python train.py --init="normal" --grad_clip=0.5 --decay_shape="linear"
Each number is 128 + 32 x the weight over its row's rms, rounded and kept within 0 to 255. Layers, rows and columns count from 0. Numbers have three digits each. The size before them is the row's rms in percent of the matrix's.

# up: layer 17 MLP up, 512x128, rms 0.357, rows 319-418, columns 64-127
# down: layer 17 MLP down (transposed), 512x128, rms 0.39, rows 319-418, columns 64-127
up319 097:154093095179122155089143106078120079111166201110106088144094132116072102158159165141107072148077128115109144116161119117095109148139114177087080144094196157133147174089201112199140143116107166
down319 101:106157128072137096116141163163105187118124179156146141111143087161133129113096132124066150108117191141082099082108167095117155132142174122141152135131123178080124113113074114139100109165110060
up320 100:149119088119142143104193119124144147163113155081102081090108160134126117157136178167146140157082176149087139106159109138116165145113128199094175128143134163112123143170094095145159117163159205
down320 098:135089139097104152181164096171132093168091115059191134083179112188112154165096073181146099103170107097114147141087075102144143113187122051200080135161158060111108110123087085128151098124115100
up321 098:142155138136097110105158074075081137080114096152123126144165114124145095117157101135167142153113088137138132157072094131117111079108131099166112068124062169095096051112159178158151105159116194
down321 100:057135133125082148202139141070148051158148117078099147148186128106105110147137078126158149129108111153110153132086146042140072138124110149144109103140104164121130145073155102149121108106149128
up322 094:130140118112140094141103131149162169154147163146088139163082189216143148080123151090149097125085114161165113144164196149150127175148101106159135051125082161095130161113137139132155146130112148
down322 086:121080118086146138142149142072086157122106176176120141053148169077108120141147122154099109058108165093125167111100176145143125099044117153116145074072143118110125137092106097133129154149109133
up323 090:107122126041127093126140124123121197132181192094125127044086173123120137102119119138147156141144112128147129146146110117144093088147166168138115100134122093108053136176146140104136111081124124
down323 093:135111082194119164079171105111109142158135133072073114171131056165097150146113145171141155116088142164069134101074179130116117117080180082150155166160148115102165065069132166163128163140174139
up324 108:152130160083108157049103113146169136090178163119164177122127082093164109144162118150117113100127150097134136102157178079114065216088097188135090139116108145113150138151122173118117170110155118
down324 091:109147079140115124123051122141097110176106090140078158120067147095131124148092171111123164096106138109131152170146146157116100145129153136120137149118137104174178166137158123213129152128132101
up325 100:121097166101142172104141127073106071125127161207136088168119184096108149200146160171131154123104140170117151160137080121160133113122147156096134112119160106034129142115177144078106048146144126
down325 111:167107089124116162175124131195143117111076150126107124130109109171083138142123141177117082159133115174159149118093146129116120118095109074141075174113095151146079083126118166072132141166146063
up326 101:142132171154065147132121126163158117121122155051153130146128123183133146115148096224176145131116147058148181137128123085094179119197108118159151108156089144103153115143187102161133123132064188
down326 111:150146022136143081145150098103116133121134134095113131116137124102095171101171150091121115081139172158142118145134058141148165172182089093205119109170154107151149113116104097174102113129098077
up327 087:164128109121123121037127071101111146151102128152135125166158158155108118086157088168130096171153120150067128115121124105150117155181103095096131159178099100077131119170193076150114140131105119
down327 087:070158106100142126148068115143133168163183122109128137119140071169148137180114067155099141074091134102178131137130098146105153133074118157076159118140080064175108082105100159167102103168143109
up328 099:135117120133080102170107107106109105103135119124160084150105139187057088109146161157138157116144141102081126107139193168085092109117149174130203125103154154132080085103151116109132214235125122
down328 096:131133111103133078143136188165086112167073102093101144144132074156119100170116096142148100122092160135103112065121158139128212084142112158145113102114212119179115159179153116107186100142144108
up329 100:109133106071091182134109122087127089160144180082152105146119109147183172142153079069157103118094150157086103141161099167147135093109108160141165097088136130146119144176128175143075159153141102
down329 108:127179146137113167134123100108122176112069094123204140164116159146106110126093149083190127161138088112103058156124153181128151142139130168165153105137116156072163086100157126179080165093165134
up330 094:107163119148128136095149119077149085201141165160140170151161162163096149098161130128117195103131095138130072164145157107099080101113078128107199094088105098055199126111140151110153213094135120
down330 087:127131115125099104167153163103155074095187124137129147089119121150114141113145104129147152026085147140132138159145151102133093141150155131117133114134096094164136081178095106116130098114102120
up331 107:100162132125127097152094168169161177128109143135134111160129145125120079149091146133129108131085159110080076179107146083112096102086112089173104085196127062109072156164154095174143114141145181
down331 102:098124154089095162139089083154061087117123138106127149138084124120123144138182090154055131161102145129217153146108139110131090138180117051092154105137139155108153092150070162095096151108130146
up332 093:096137086101099153080098128146110121177124182118088109135158146130112178128122118140121127072082147140109102165216105115171169117088130148125095118125175132139090114113130084115161134129090144
down332 097:147154151116094113139128167132133178168122169115133128051091112143152130111107085157096158166175110112055107119158143177126103144164153115088121173178125096159205147165168159061130128127116167
up333 108:106149139126133115123112111182098132083201119117118140168132131162167155141126124075132108077143088154127121138135138145083138125093136149114135173149127066101138146180106117074132178115192168
down333 099:090110099105135177176151138140121113146153113123166084091075158081115180141155140155206079155146136067128118116156128104172095101131153149134164142119106138086126136102164056194099089178152098
up334 089:161089141143147171129115126096148149147158127135120144093132089130117116092131119119088148128148225129125167164107192123177142128184167135156108193166125111156087142152080112172115136114074202
down334 100:113049089140166132111187122138105146185129112140123167056093107123071173129110171157097152113145136115108131105158150104103156133148143148149157090100148099147092150120175169103058198060193149
up335 090:171114115107175092129190157117104208225109115188125093127100142106112149141110150117142083151153146148100116101170104091078147156097107113128148159151182134119128145105051089107091135171099131
down335 106:077144060133146100149127163093183105099133149168131180136131109065110151147091130114120139151167125129127196102145146139083143079126062122122123146127184045126124102127114137168066116099161140
up336 101:172187124104142083099069145120141121054184087173136069102083130127135109106138148156097092175113073125128103080154136197102154091110139125114127177136123130144084131158137153103091133127156131
down336 077:114137171096203148073055146085117132146140163154126095031136107146120134119158132063154088099163156129125178140122132204069117135165131150115131116142147154118154120148126107119119115141106121
up337 096:167120188131097141166084142139149090099143122158153142165131130086141092143104137121088156184110144120146173197171084118103108180140117141095101102119057126075091115185075166075117132101116155
down337 107:139092111107146107118137183151146155177102152096174186130099082126081099150124097155111130137173177078124113069127125079123146067176088125136091129165137142094116144142075169122124143158086164
up338 101:106092082101132110088204123108112147138146132046153100187113127127069150161104099109119165118132150124179145166136137103095141193164174165181096090107114160131128098127086123143154176126099081
down338 120:161146171155144154084136085142088127148129121157097151126109207054133138093181151154174132165090052118104147095106116097168181162138162105128129062078129073149108161116125129112103158127127106
up339 098:088104116121159186086149087127045125091148073148129164135120094150213157107156127157078124119150126171141108184086123135144168187124101117183123078132098171145103123164152099117114070071174151
down339 087:085131151089071093140199161116133136151090154124136198028142105133141115157172133106097115134156116111126179102153119142132110101156131171111159176162119099154178192112122151124102161125176108
up340 104:094116173122116100138093090116171190143153146114134057126174152084139141090080103134130173129092203200075098160132100105174164111174131128107156134206125065141108074151156159090123135100171187
down340 099:163092104132130143093117081102146169113143145141114075168089125113090081138094094105180154152120115080095144112071150096127122093111079139122118146088078128113163071143143099149085199096097229
up341 102:109124147126144128142103165184159076111144133090089151159102108154163149129072172149147051131102104205128122118061141157080139107106119158141172118136142089108177157125151114229094164159092068
down341 102:144091111129147132087094108113139079085142143137205143086145137064116082138113156138123110083123085127182199115122173115155116072043115087168129107126113186106108158078112154121100179111168185
up342 102:090155201194077139141110182168113092063140117098092188060086154093103125062124156085154145151136137147158148176151094112135169127146156156164168192126144125061098141129132091164086187174167144
down342 095:126108080103141152153138148109084118065105121196192135138191117061160106131065174166085123132151156130130097101099077168094114147131128107100096141091118150146108084113141105134096124129156108
up343 087:081097168109147169133168125117063134156125086114045163144071128156204124156092085128187106176178137128146198128208117123133104097157158116073163130129143138157152143126123127073129122093168083
down343 087:102139123164128161091127148144097111114198164165116104170117121123135108133157103110143189140100113171050146096116119087157129125052121115165101137140072149077106210146138159112172146116109157
up344 100:142151114093183095122153096131131134193136148130033133125107136127101149106154119123110166143152084133098099083120134177109129168195139146155133135114151127130075091067181159094092121149092131
down344 082:135135108120087088146101159187113100130112056140123120136096079111119109125165123120168158126177142157124052137112097132104093128117160117156123172061080211194117128120142087102141090097105098
up345 097:180135155148173118121148130135108118102173138093082099130142079140091146155113095088190139142117085144127094128094157112125070134074126170082087192101166113119156156158205131082178104134180121
down345 090:104165079140192114121158140106101148120085054114117143142095195145112067117139105115100162138145177065146151173186145173149158112110166101086185080132157174105109148161078121109122107129074168
up346 101:190163162069200181148112117161140102074140136119167118045113137116128058119135157145130128128090151160124123147115170116074171110121175106158161163161107120118075138155211125108137106114139110
down346 098:057124145143069147128115092112137160124146134094147128150138182161085141105117134071146180106179148112191094127102160108138133099125091112115125176129080109124082106188119096146137092092149093
up347 095:175126129082165091151152182104191120065176128087099178150159142138046113112122140130165195123175161086107082123143105157093166144112092113095126159120115107169142129122123147154109130136053176
down347 099:100134106128118195117110102175084118154100109169152161145135074072125104109091143115125112155091090112153129139199105135139109125111200150162151116173060105172153132129089130089137121110134090
up348 102:109180155136173146097122139098079101109114100151156189146162159083080121142145126128133118148096085127081132098039141160166136150116116072148135099090067070104089125167165105139138139141093129
down348 110:206103153192083103104103168117121121128161159111142155155105088173098112165139068145120116194172103037162116092118120111107113066087129196172151159145128060132152150099121130116127092135139074
up349 107:103123134137152133100149152132123053153155122134108126101051174134143108012190177134154103121146119145163111143139151178147151157164152059167128120168120108146084082133145152132136150123186123
down349 098:115177119146102049134117169123104105099075103161146098139158116120083090104076067145107067103117090109095106097161102145073149104140107129183104153086095100103143129115101101158178152147173145
up350 105:091144122124065160089166153121138134176149183078172122060122116126171096090156121129135120172105101106117102071139147122120164148115142145162138179127154135125131129155136181099175140138101183
down350 099:093133097103122081088138079210112145136061109095170129091094144094175157133133110120147124158109128125115107174118100109084121167154140152145094138124088126114108152107132110193132107124060119
up351 099:167205149090156127123092119142095103097107065165164171126142147112132106128163148127114119100163146114166076083110124172150128120131059131099119121095125113133141098141191106110132170114152125
down351 093:105140099139178135105156134106065153163075146103148101089068128133137168142104151117132101132188181087074165145066120128203099122170206072110132123140143128077130116079132076154108176090104125
up352 099:145152159135125120082079125117117168167170071122123123126105083134186092114168135145109129103161142055126113134171155118126158179106116146148143078093124083141182149099096099133175121131104177
down352 100:104118076170113096102117127130127156132105123167105132130168115109098132137113085173111158081122117151111121084131104133155124127149112144151168124060128077108119154179185189147154100151102129
up353 100:163139139101112120114114103100141129073168113144109079146111146128155133145145153144144169078085153158096124108128139123146157200115149147152171130119090094118101134076150133205120132095179125
down353 107:204116120100094094129201113130104170134163173137076157117200075134110132095175117122186139112133111181100144187129105185222182162124139119141130118119166145097172165098124094094134076099116188
up354 102:132104179052123091156156127140137134097159127133177133081167116094155145104078085157171123152149129140145145143138182122139113152068117114140117082054166132158163101105117046122073091063109165
down354 104:073154115175126154087168131145128110080086179117167190114108134136084098146105126114114109080141180080198128136145056145082064149129120189168116118146138079061120140150127145132119185133120105
up355 099:106116162171148114151132116133161107189146114125124173124164191054174121096069134104105126175189119144151134166133080128141169135161092198178124186111094084173155105109171126100112141100171130
down355 094:103132192160142159151204132097083111119141160170159140055205084133134130109089116138167145118161158112125182084072119146099103149133084142176148167093063167127092119103123155118133072141106174
up356 101:163113087152165189069110123138067105127192126068098137168117057096122117124148101085064115176166102125141142078145149166138142156149115145133136109128149129130156077112076153143146066081095101
down356 097:104137172123154088111104220132154183076060151183196163071149109143125107101168113062134141039107131103075121150167159203113178129105165110153104129125114091141108132122090134152120119100195129
up357 092:114144179142067143106119119125140158102107125199115133118131129153158102082200131145130164176153133140154109117100198095147131143175209185158151125122112146113101110153095113140106117064109094
down357 093:116105124127094133185126146120122136133229119173138155106104092173068120122115130131095169158217096115157191125137200150162136146128123147110108103144184082100104156151072116152104119136075181
up358 105:111146113129162098128142106134172070139091123079153153177146114157127186130074108167165107159173073163160087180125113130117186121143156131102128048096168148116120127197130108163126098069141136
down358 113:165154107149129130043116144138084122128190144152061143066105175227092089182073147125102108152132174146151148113114137146141135128117142128146163140113077063115177126160139083114134198164133158
up359 102:155086141119103109131158148128142145137165163116054115114135120093098116159119091083076178109200104178145074118096112111142131097102126102139139131090082127093102110140110146127181120140100128
down359 093:106129141122108167143169112139075151087091069107136116166171102161173098122124139071143107092117154101116198160140092127137121089126107130087078136080137038123188087171121125141133083094160131
up360 102:142093110191176117102127115132177091140113108124197149136169138122103102100149130146112147110190114031160127118129171087113095124142130118163175139122165094150095081133145132137118090090146186
down360 105:120108143109129161107136141184141143107125128121189080109119077140132144121102196097112115061102193176129177112126154138137082129112066140136124065146071126087069164134165106115124102072144125
up361 101:164132106134091165080127193056107082157137129075130187140139118130097079177142098122149149129120117082137092123190110114142121119150109126121124061097120135108086153179168135130082141106113093
down361 108:109109138085172125134215071076113171136141128123121123130152140131121152168185235096095122115108178089112112087095157172069133130096143106113186168171109149077176127149119143084152047134081187
up362 097:071074093132119098142137164172161166067135078180116164132161160082150097103107099072141133169167145146100121129119141047071150139122100101105145165141109111117135131149133140147123128129146144
down362 098:139123131137115130128125129151086118222092153093109120070038136101093161142087149143122112093062112130144208138134109199144103088133137133110069145140118062126133177116095132113176116102093102
up363 093:098081168170158117154119113076114078122140103163137122122172114196160107140151133107141084130080150101072114157105157065133089093116105135135077098097136189122146113173130104179145149137120121
down363 104:133155161083117063096114123185179118150134116123083199076076115070114141154073158077151120127134121129119130088134100197147182089136109177176132134111109073061079127096132125158139103134139172
up364 101:176060112162118101160179157191213193104064177139170113160148093106161116082089131101150115129078152135125136215152105136074171198150078156101096116153122107124116136124099145152143111108115162
down364 105:115116127127102093158191130157178186167134118128097117144113180142143126173073144099116103097095149124154124106101151089117128078154102205122093148151122124180126101105194101143139140174153147
up365 097:188169114151136241079098087092085118134161164141135107130125080093133154144204113164103117096119159159164133142144102074069109084109179162153147127160166093153116097111125087104059145091197137
down365 093:072074141117111056170196061154163127157103117148140146107149143184115109158186181120129112102142131130094100073136172156110165108141083148095146093086127152177125114119157128162113079166120170
up366 093:115179133137097131165089080052107144094120148132080098196203166133100092124106154145111164193123087166103137126145161160127066118144115138145112117174114100082141105091159092104139120129072140
down366 097:099124138148097086113103130124129159123153101133070122071125111162155107105138112132127088108096159101115146096109122132171154164185062094047210120052124139160135122089114210112108113176107153
up367 099:078145090078118068131157061100163118185163088130126133127120111166109140126114096169148123201174128131131098156107166161123153091121119101146123120079081144176119163177161087133142167136111095
down367 094:134136125140181140134102170139146083140141192125158150128182108066140124133101131124117136117139101159069111112097065105162117166143140059087080133132126081038135096125137161119109088060129128
up368 113:097183123128104164092115106112152085133175196174077111161153166120172100135143109039180141163136218121212081116096131118131135122139105120161148123104176132197137095152127151101089170123131079
down368 114:121097158113172144135068157134118132112092117148136128154099178088123086066087076195167104127177131131164151079152121155153114085144180112085143140098155117133101160089149092080159107151134155
up369 094:133143158125116134139123134164139116079125081119168106093136186181189158101162126102185107083176186131175070115118091134117200095113073147143149131143126202168113095127091128070123134131119138
down369 089:120115119115145202098047106133119105146099150160101126154156142176197131141179119117100139122119137152083167132099154120151096115150148151072152145062109094137078173118105123107133201101149173
up370 093:153097209100120117124115093163146168168148103138088147154122103155148145099165134138119151174149214169085178116131106143074112131135108109140132144131151168084120155110095132095142105119102057
down370 084:135176141159119136132125079181126145147134198180175115129094149099116127134122201158120121147134162173114084084133157161137105101157182104118155137140124061130091148118128164157095097138122116
up371 099:147138113088116057151127159073139095119098127120119124081109193117135094090115157097161084127172140138173105144175132133146119083158154113182090141161120182113151178059163115067112089089159120
down371 090:118106199169118164122132114147132059145153129148123114180129139173195162170157148121150149140067106123152178150132101134158092123092147163091129099116176120155191118206158124147095098104112177
up372 096:139151109178129117071118085153109135144128104133125097151140170140119141118152051077130097060068159185146133145087100102145136107147089142143102144174107103118164142150117176154107115088073147
down372 110:161138070120132196133092124135105045142129112097184182144084141150103133110137119098115130148125115127192086099127125160091099066151142155116083168121116095196205098138133077106054119110140068
up373 094:133142134178180141133043124037089125120148147111135130171155125134132135127132155137160143122135120125168101182110127065094172147097137101145108106178136114160129089150156158110089149129084173
down373 113:117133088162110128157130140199141132094134106100080080056139147100107142136142193141078159096174121133129147118121151120084110096088164135128178129102101173072079114110157068167140191103171159
up374 099:106143174029183102147185155153130132122128174095147127071122103127135056142136118144148121098099184132119131120055156117118188049174145117132165140073120118081107135123063097180105120103116190
down374 083:087102171108119139109116081112095149092125151126069125117146084191135116141124117129074157142174113130172099097107136136079158167082147130135084065120131104072177159105150121120183102138145123
up375 102:076116119126143137097134122137139174132149173108145079075128158148138134170128115104186146129099067120142099115180185075134131124126110064111180143116174124115101130110110111148115114142117086
down375 100:136142124168113131125136198106122141124091093133103166167139129172095054167110099116127120149171166120145171173126071118123137090160111145101118137140172086088122129079093122062107067176156138
up376 104:120136209155110049085161077087159097109149079181137141145172153127124174101085099158163113127213158098098161127195076120154094130102127112124138157092171097119126129134100120121121152113142132
down376 106:200135126138139124134129153116134157142159112172098120103116111052097095130114101173196099146132153104173104108205137086103146078106128135086137076027122105115152142132099146080114144194133084
up377 091:089120095110152160118144109102101157115122152094125074128201106110177144140124110098085125098164079131083188127135152089098104119104100166129110150068170083143076135166074110166130149067155133
down377 090:157177148111082130128191160134135114111050093118123144164144088131114129111116167171132127115108152109087145166110130135129096095181096068110072140115072141130106085121151191101147129147118125
up378 105:087101093160123181111133171111115142116190127162088163152142127149160110160070156124166137142148144098112162163070116101149137126081165140170151050108116152123128116154137120109074103096090088
down378 100:091142076153086152104127136127120180131180080147130079190140122151173154089146135099124165099075126163172138151161127135103157131095118134137151132057091153128169169174087144106043129122174122
up379 101:175093155117130137102117120101146128161133108195110063146158163135129103098160171103137147137161102104055155108130128145156118098147069176136083150139113100114124084070110104123174132194159187
down379 099:169111079158097097172139081119106110191111074143146063085119203162048147174128130149162117110209139080137115120113126168137095175108167089104174185059105150151178114112107113096058155122093173
up380 098:108118149086122069128139114152118071172133148119072148120106135054090147108161142115147168130160187099184161127123125103117093132149130163173135139124199117151100081078033138181142180115122143
down380 092:113146179153133099138119126127169121107161115080149163153132192120092152120091103092166122138121184098122214101157129111118119189144143095166102183126080124126152192106119067132166087150128146
up381 095:105125206096083077111087137196097168102112117141063108087070161082157114109137134177122129123092121119143155131163143137121150099136161114099147131086136149162108147140132142093139188136157080
down381 085:103126044104156194129151067101135137174091182138122129188168122114099117136055144139183154146141170159099133111085123117169074128108146138120117158143163092099139117098156131171147116101162166
up382 096:187090122184087100097217159057114162111085121124141161102097140125157068153143118159154111189093104062147131140155128099118148177097095165132111098094174134092092110150100146061193154108129132
down382 097:090143147146127139155084125189162043138142101094114085081149149124173156089110146121129168128112086160088130137132147151093141141151154153111171120123084208109125124136169130222115134133122127
up383 094:124155129166125203176111133156099124201124125106110123159117148111132128158079135184159115147118161086146125195136126115112181120178141189128126146163104114106131083089091169128129127084144149
down383 107:153146100157148099130126137113058133137118122114084127120139101141158095162140114109112083123171089136118136133074086112194067124150171128134114196135117122129123127179101164114112129105141099
up384 086:154090159083159127118156107155134064115119096081159130086120157118113072151117143167130122199139080118115093136111106118080190117104108149113096166134133111129143112161101105149108183118148122
down384 098:143152103117099091104083179112083176143112104128167156100179077061136143141124078108177132151116135191073172160145172162132161154136187147132088137190156090149105168110103091178138153021169131
up385 095:167179054084138141123111117123140165189120100123098143105088102098149090111129158199150110129150184104141116155083171135096100184093147120110138156104140102123152124053139106090113135090147119
down385 087:117134199164078128155097113150150148088143164151102088139108110161157120119119162088156125123136127158120096122184114107128124083180144172151122151182160109134160150212152147148131090155104098
up386 114:175096097082086153129085159057187097158096178108134145120163177121093159168098131111126094089131090155132135167129179127166155068134085138124111208119116112162169079111140108113163189123090140
down386 117:093125066088072145147118138100127176152108138119104149116111127149141186123107112115216137144082110127116137101170126129177132132118127102154123171123090121139142090134133134188183117121150147
up387 105:141106074143057169105110146072074198152134127094128116142144212125144144088120171144131107138077142108158095158120135100110109184156127133140085092115114142126168104145163132101150096132126113
down387 096:132090140122123121136173121181114134122104110125151075071061119153118127099120042081068133067161128115125141149076135217123134072159133135156125095148138125127148152169151160154172103161050105
up388 104:157148149127114150128135131085131166116091097090086131127112126133149167144108156100119167123157144103132173033135124139099117075157072146080164124112122082153128092132169163109167120109106155
down388 088:130125137085186112185117116141118110113091088141088163121134171111137201082177125148151121122075091097213135155095122118111128048111118144152120120118159119168135126214102110135138068178097132
up389 092:131139105113154122087133147128093097143149092202131178125084111142190125092132134113136092140093162075149077137171146133132136168153157083086111172145169137159165145074183124109120075099167132
down389 098:075141105087113142166101195155154060102141135075039110134081134142161157142092084123156107151152149157173166118131150123103117111138101162119096120156121153115139108115067134132133171092156132
up390 107:073107147079152122162149089110101104139130147146102115170147045113094058098120161138069087107150160185146085191101106093167111105133147138138159150111111112103087134156125096122169116092117169
down390 122:150121104160077160142080101133211141141148101133220182156139113113148137082145142133122097151141061116100112147168148096097086092149116108143128079080123130172172156113131113128148099157111155
up391 095:105131147171138172107150153183081163074107084152137075147151104171116104109180131138114131137082114119139191137123125100161182126137139175208112091167110138081138109087124093168149093116161120
down391 094:158124096121115117107105112179132140098125111147119112071158150089040111106149075082160107103115120095130143095168104112147107161143082112139127225148134114115079067196100128109173091114099126
up392 099:153125173124145101096170123161157124101096176154137154118178136093150167184150117118150139129105132103081120116101129104144091100160120172122042146098166019061116097099136128061105116149184145
down392 103:126088092155128160171094154141102113107095122125124152082102158178078062136141186155117089091122134130130100127140125047129193133055133125132129095100093210145169100187099118155105146116131155
up393 116:107105200097118144089075143127170151131113131125121147121050156040127110182053156173152120156125115140121120154076115125129129121099095152163142164098093124117148081148086100199153158118176100
down393 106:166065132139109115176170096130114098128134162099111130068131138120114124109097125121143156096137177129147096142103139114168108128168126166082117095141080131130099086146132063130179183178141159
up394 105:172090123125093134150137155111118168090144105156161124130131111083163132121152088088171103120107109183124108207190102155134126104138112114150096115145111108077207133123176138091159155142195126
down394 087:146142128166154122117083126158125096069130099138114142069183160126205135145191129150097095117115152116181102131141160147102152139071171137127127168101151173139163137159073042147157104114191205
up395 098:122124098177139124066134136206192150122136183179106068091126111075147157132169123137127108108105109126182163124116182114117202163185080164136157150146188126160115078139093100172123081118081139
down395 088:197131152154096107125193119091170159094127129096174111093097164186104104073138169093176102086114102161106127119147113112151117157143101140140093146151099090063166172091122128116065119130127087
up396 100:173098136143137119112100110148133108102167114162157164147166175080100110161158146152114156118134060141095123161136190090225151103120088141188088120116185111113120093096154124183172143070079128
down396 098:159074159077146193179161155063066171160195139092155132154180141084152101095138114124143140107149172141128151102082117141095081104130171137077127131157143115142110153126138121132099112084109205
up397 091:157090093037090135121166117128070182155129176090086120168111126126197092172138159117116137102102100169155110175150153151130104133167150137163101160115188075167105101134103132162144072115088164
down397 095:139128131150158163128124197132161114131107124119166099165124123129123164132158135171117052168077199084140134124176130119123121135122120151135156149157052151071184123110158118084160126088174115
up398 093:143116103149107161148158098136146125151118131075128109119106108099150080139140082126151131114173127083034074084108187080097071097082177169146094122173184154133133164144138098077118104200128159
down398 098:111186132147132073147097185082161070132130151090121158067195133133073107110161156139136181127086154107147149123070146151138101119104135132092059120134132168121123132158080168168133169140165094
up399 102:152080100122120143153126160148135094151143114136135093170137116121112149138110145168113092154168129192153186164090097091100137154061091200188150114094144086151143119133105133093164124181144119
down399 096:087096095124207157133121140114085115123127169087084101131123083135155111163081076173121136144151137085091179122122134108136139183130138133087178173164168115128188176160125165113088071140125139
up400 104:125166184203185170121065083103117143124134168114075125156120127051116091167122124107158050151175065182155151130149135120140121104127126124106120120166145107129145126164186089057111122134132145
down400 114:160090213138163169143164169129120118089071107077114104135111097165112103114125146091169087111128163133107147105068096095213131140180118143183072109097129135113109178070169177109121117108147065
up401 093:089057147209137148082098084183089142084162130163168137102097143186118102137122188138140144118147185106113138090144121112084099132124067073178127132133174075171130191145115114081073112130059156
down401 096:149115091107112130099196123117155121142084123074114160184085213099154118153090084092136116120170127149151163097144174132163142086210155144121124116102080151081108106119155175103114119106165092
up402 094:109068114064140186144120046097131159162144174107112136156127168150123119114126082116120088129159097165099113171102113091116154104059103146098081173111139124149106096097143088117141126084098108
down402 090:190157124128136088089149080098120137106157146121074154105129143210178094126136148107164138124073138142178157135159149185143140115109129152123133163145132062126157113132090104123068151218101167
up403 097:137110140121075126125145168147130082136094038171114150200134147159090097081140180169128115133142064235139146134132102158159161100119112133115143153077105096109163101139098124168135092135075088
down403 099:118147112075173131125123179137127174140068126172138120092155121089185118123173074136090199118159199152080111081116134150116094093130099165140099138119078091142112184130120112123132141175137143
up404 096:139114112215094104109131105170181129086107069121143088193187137137101163133095094126092111206134156120160125132163137165140215137161105128124125162128207131133080114125116153129152132130154145
down404 101:129141124088120125121115171177097067192125132109166100140148113131160139141104093113151160096136155106156164088098101083084204059162128161115079079128108136154115109140157108102125080111151112
up405 089:095152094036123126126141124137102124132091154144087124097112178195145127150139132128145119168118140121151087116183114099117148096092141152151089174062158174174108174186116130136111176118177150
down405 094:128118154125116112152178089121171047161168160123171088068095120088183106159145142044158165106166148183155151161154117146102138162124086108164160113182163153147172082095146154126114129099105134
up406 090:091126126109066117119164094150117171119193169157112081137171085136124132056078038105115062137132132134121138093135150156183118174170097144134108082113152119096109101121173087159092132089143142
down406 083:156089108127125088189150141128089110122135090124127120087103156113099127116156114184181166070120113160055190135123091137165176108156143147073105111216159147145142123106141122140167124119141117
up407 112:102143133106167170130098140141136137126130099119127147147120173112104165118117190199194137155141108096141158098122111124112191165072058104082149089165173134135091101127164129127155111061107129
down407 092:144177115181120156112141140129097112038095115161111188089129138128073093146168146098073108084087167129104097117087127182124120162040128127132162142132166107169154124172070096093166146206159090
up408 098:175114132102108111127076093113101160133127131111090161145195094090174124196120184179145142163167116146173106105128135141138124066117103128063164078069199213144149114160118142067136078137119103
down408 094:096165065146149180149106112129073106062105079109089122103085154144019151108154083090160132147090104121102094117153103115147110112151186136141141186154075043099074154148102166138090132153156141
up409 094:141126196113138108109139097099078127169175145121070116078121180205147101132167127106137157106129121096148150131155128140110133097124144090117160132075208097113148181113170214077127114101161158
down409 094:088133123152201139138100130116138131178084148157158158131226140067157143146121075119133126163092161154105104075096183116164076133086126119142099121171087125128105136179124113112095114092094108
up410 107:136154152145155066176121200111152170148177111159097137098149134103175137199112123097114196148111165133135124061110161138131090144091077210148138089126126101174091137109182134130087137102138137
down410 091:159155137196136071134122150098128132123102165109132113111136073165099113159127146046156111124095115101161195087072092160121184140085128147094136082101078137138061137100100168129179136073123127
up411 103:133164160115083096135172139174198119168112114145138141187141112129088128088176091159167142080145101160176125099102109133141135129151112180125197056074145121127093074109138109196159142124131109
down411 105:073177148114197143117156164139139084145125121124149126150099149140116138117137176084161120163112139098119121117107214137109139152102091166001151069139104141107159105148155198152130144162173095
up412 095:118139142111159089103140087116104137124153166132135129167084089106078129087107115128129165126108170142132101065109149135140073134127130115051144164127072139110097101197172135076164075099098130
down412 091:175145192122160090116108127113126134113132147117165062116113081140137189103138164140122147168124094087142139179160113128133149185217090175117162099143080102115119186132119156130154152063191086
up413 094:188105175125121129150107148060110112149136055081101129157202098132131111172160156102132123129157060177143182103140129153103108098161097125168146151179131140124105083092136145128157098119164127
down413 094:111141153113111189154156089130163079186140121133142129100106148120121092140151075096188166177140110125082130053122120018159162143154108139121128152134117110117139171175131127094158106142130138
up414 100:127149152093160135130097164159116104117147144124097101133175089104136155160103119128110103100147134073129119065074165112127144103147115128113087130088155057148146054191110167068125198156119155
down414 084:142127131169146090096114170151149114158084137075200164102080115131152108157170121087084152116106095074132135122117127086139156118206146097184135124144123095124091111109122224118096129143104120
up415 102:170112130129135126126116158148094124126164178202084099103125128129178119127144115213130112085148116194089171120133138172137172105130144107138074181112176122154109084122132114109122113143133115
down415 109:151171111129140137176088085084109099140078085117080157159143170185104141141065182132150089077200123154093118115131143090120155059118139116141177116073208121167160125128109138139101127084145196
up416 104:155124162144096126157136086137121163157151198121116143129145136082088106146088124129117104111109124174100107112134173069140160119170102077117102125122195106102049157152205127099149109142132146
down416 107:141077182156079105126173127125163129101123150177141136105126070097139171091124122103118110107108125112126188141175117091143128135137075183152113140136142141087093148161161181098191125174150086
up417 097:123145133144160153094190089137156226211136105199099093160180126135072116116135131124090090141086141121036110095139105130127168143106114112125163110127089092085099181138159168148138129159128208
down417 100:136095090198146100136159175122118150117129152105118123129142122157069155174157153121124156075161098108110125125117123150138049157097154138138128134129122111109199109144129110124060049134148116
up418 101:133101179136097155111128127174120133113130127119110173130166180096133055159137134151142166153175111105113189119093146140131137144124103113205094080196173090115123095113143075083144156130108112
down418 094:144133151161123132095132089168133159165067113138126135141110110111066131125144142100171171132124087068102127129129175153177148127143110080124152094183099171136180108048120171119112131075131160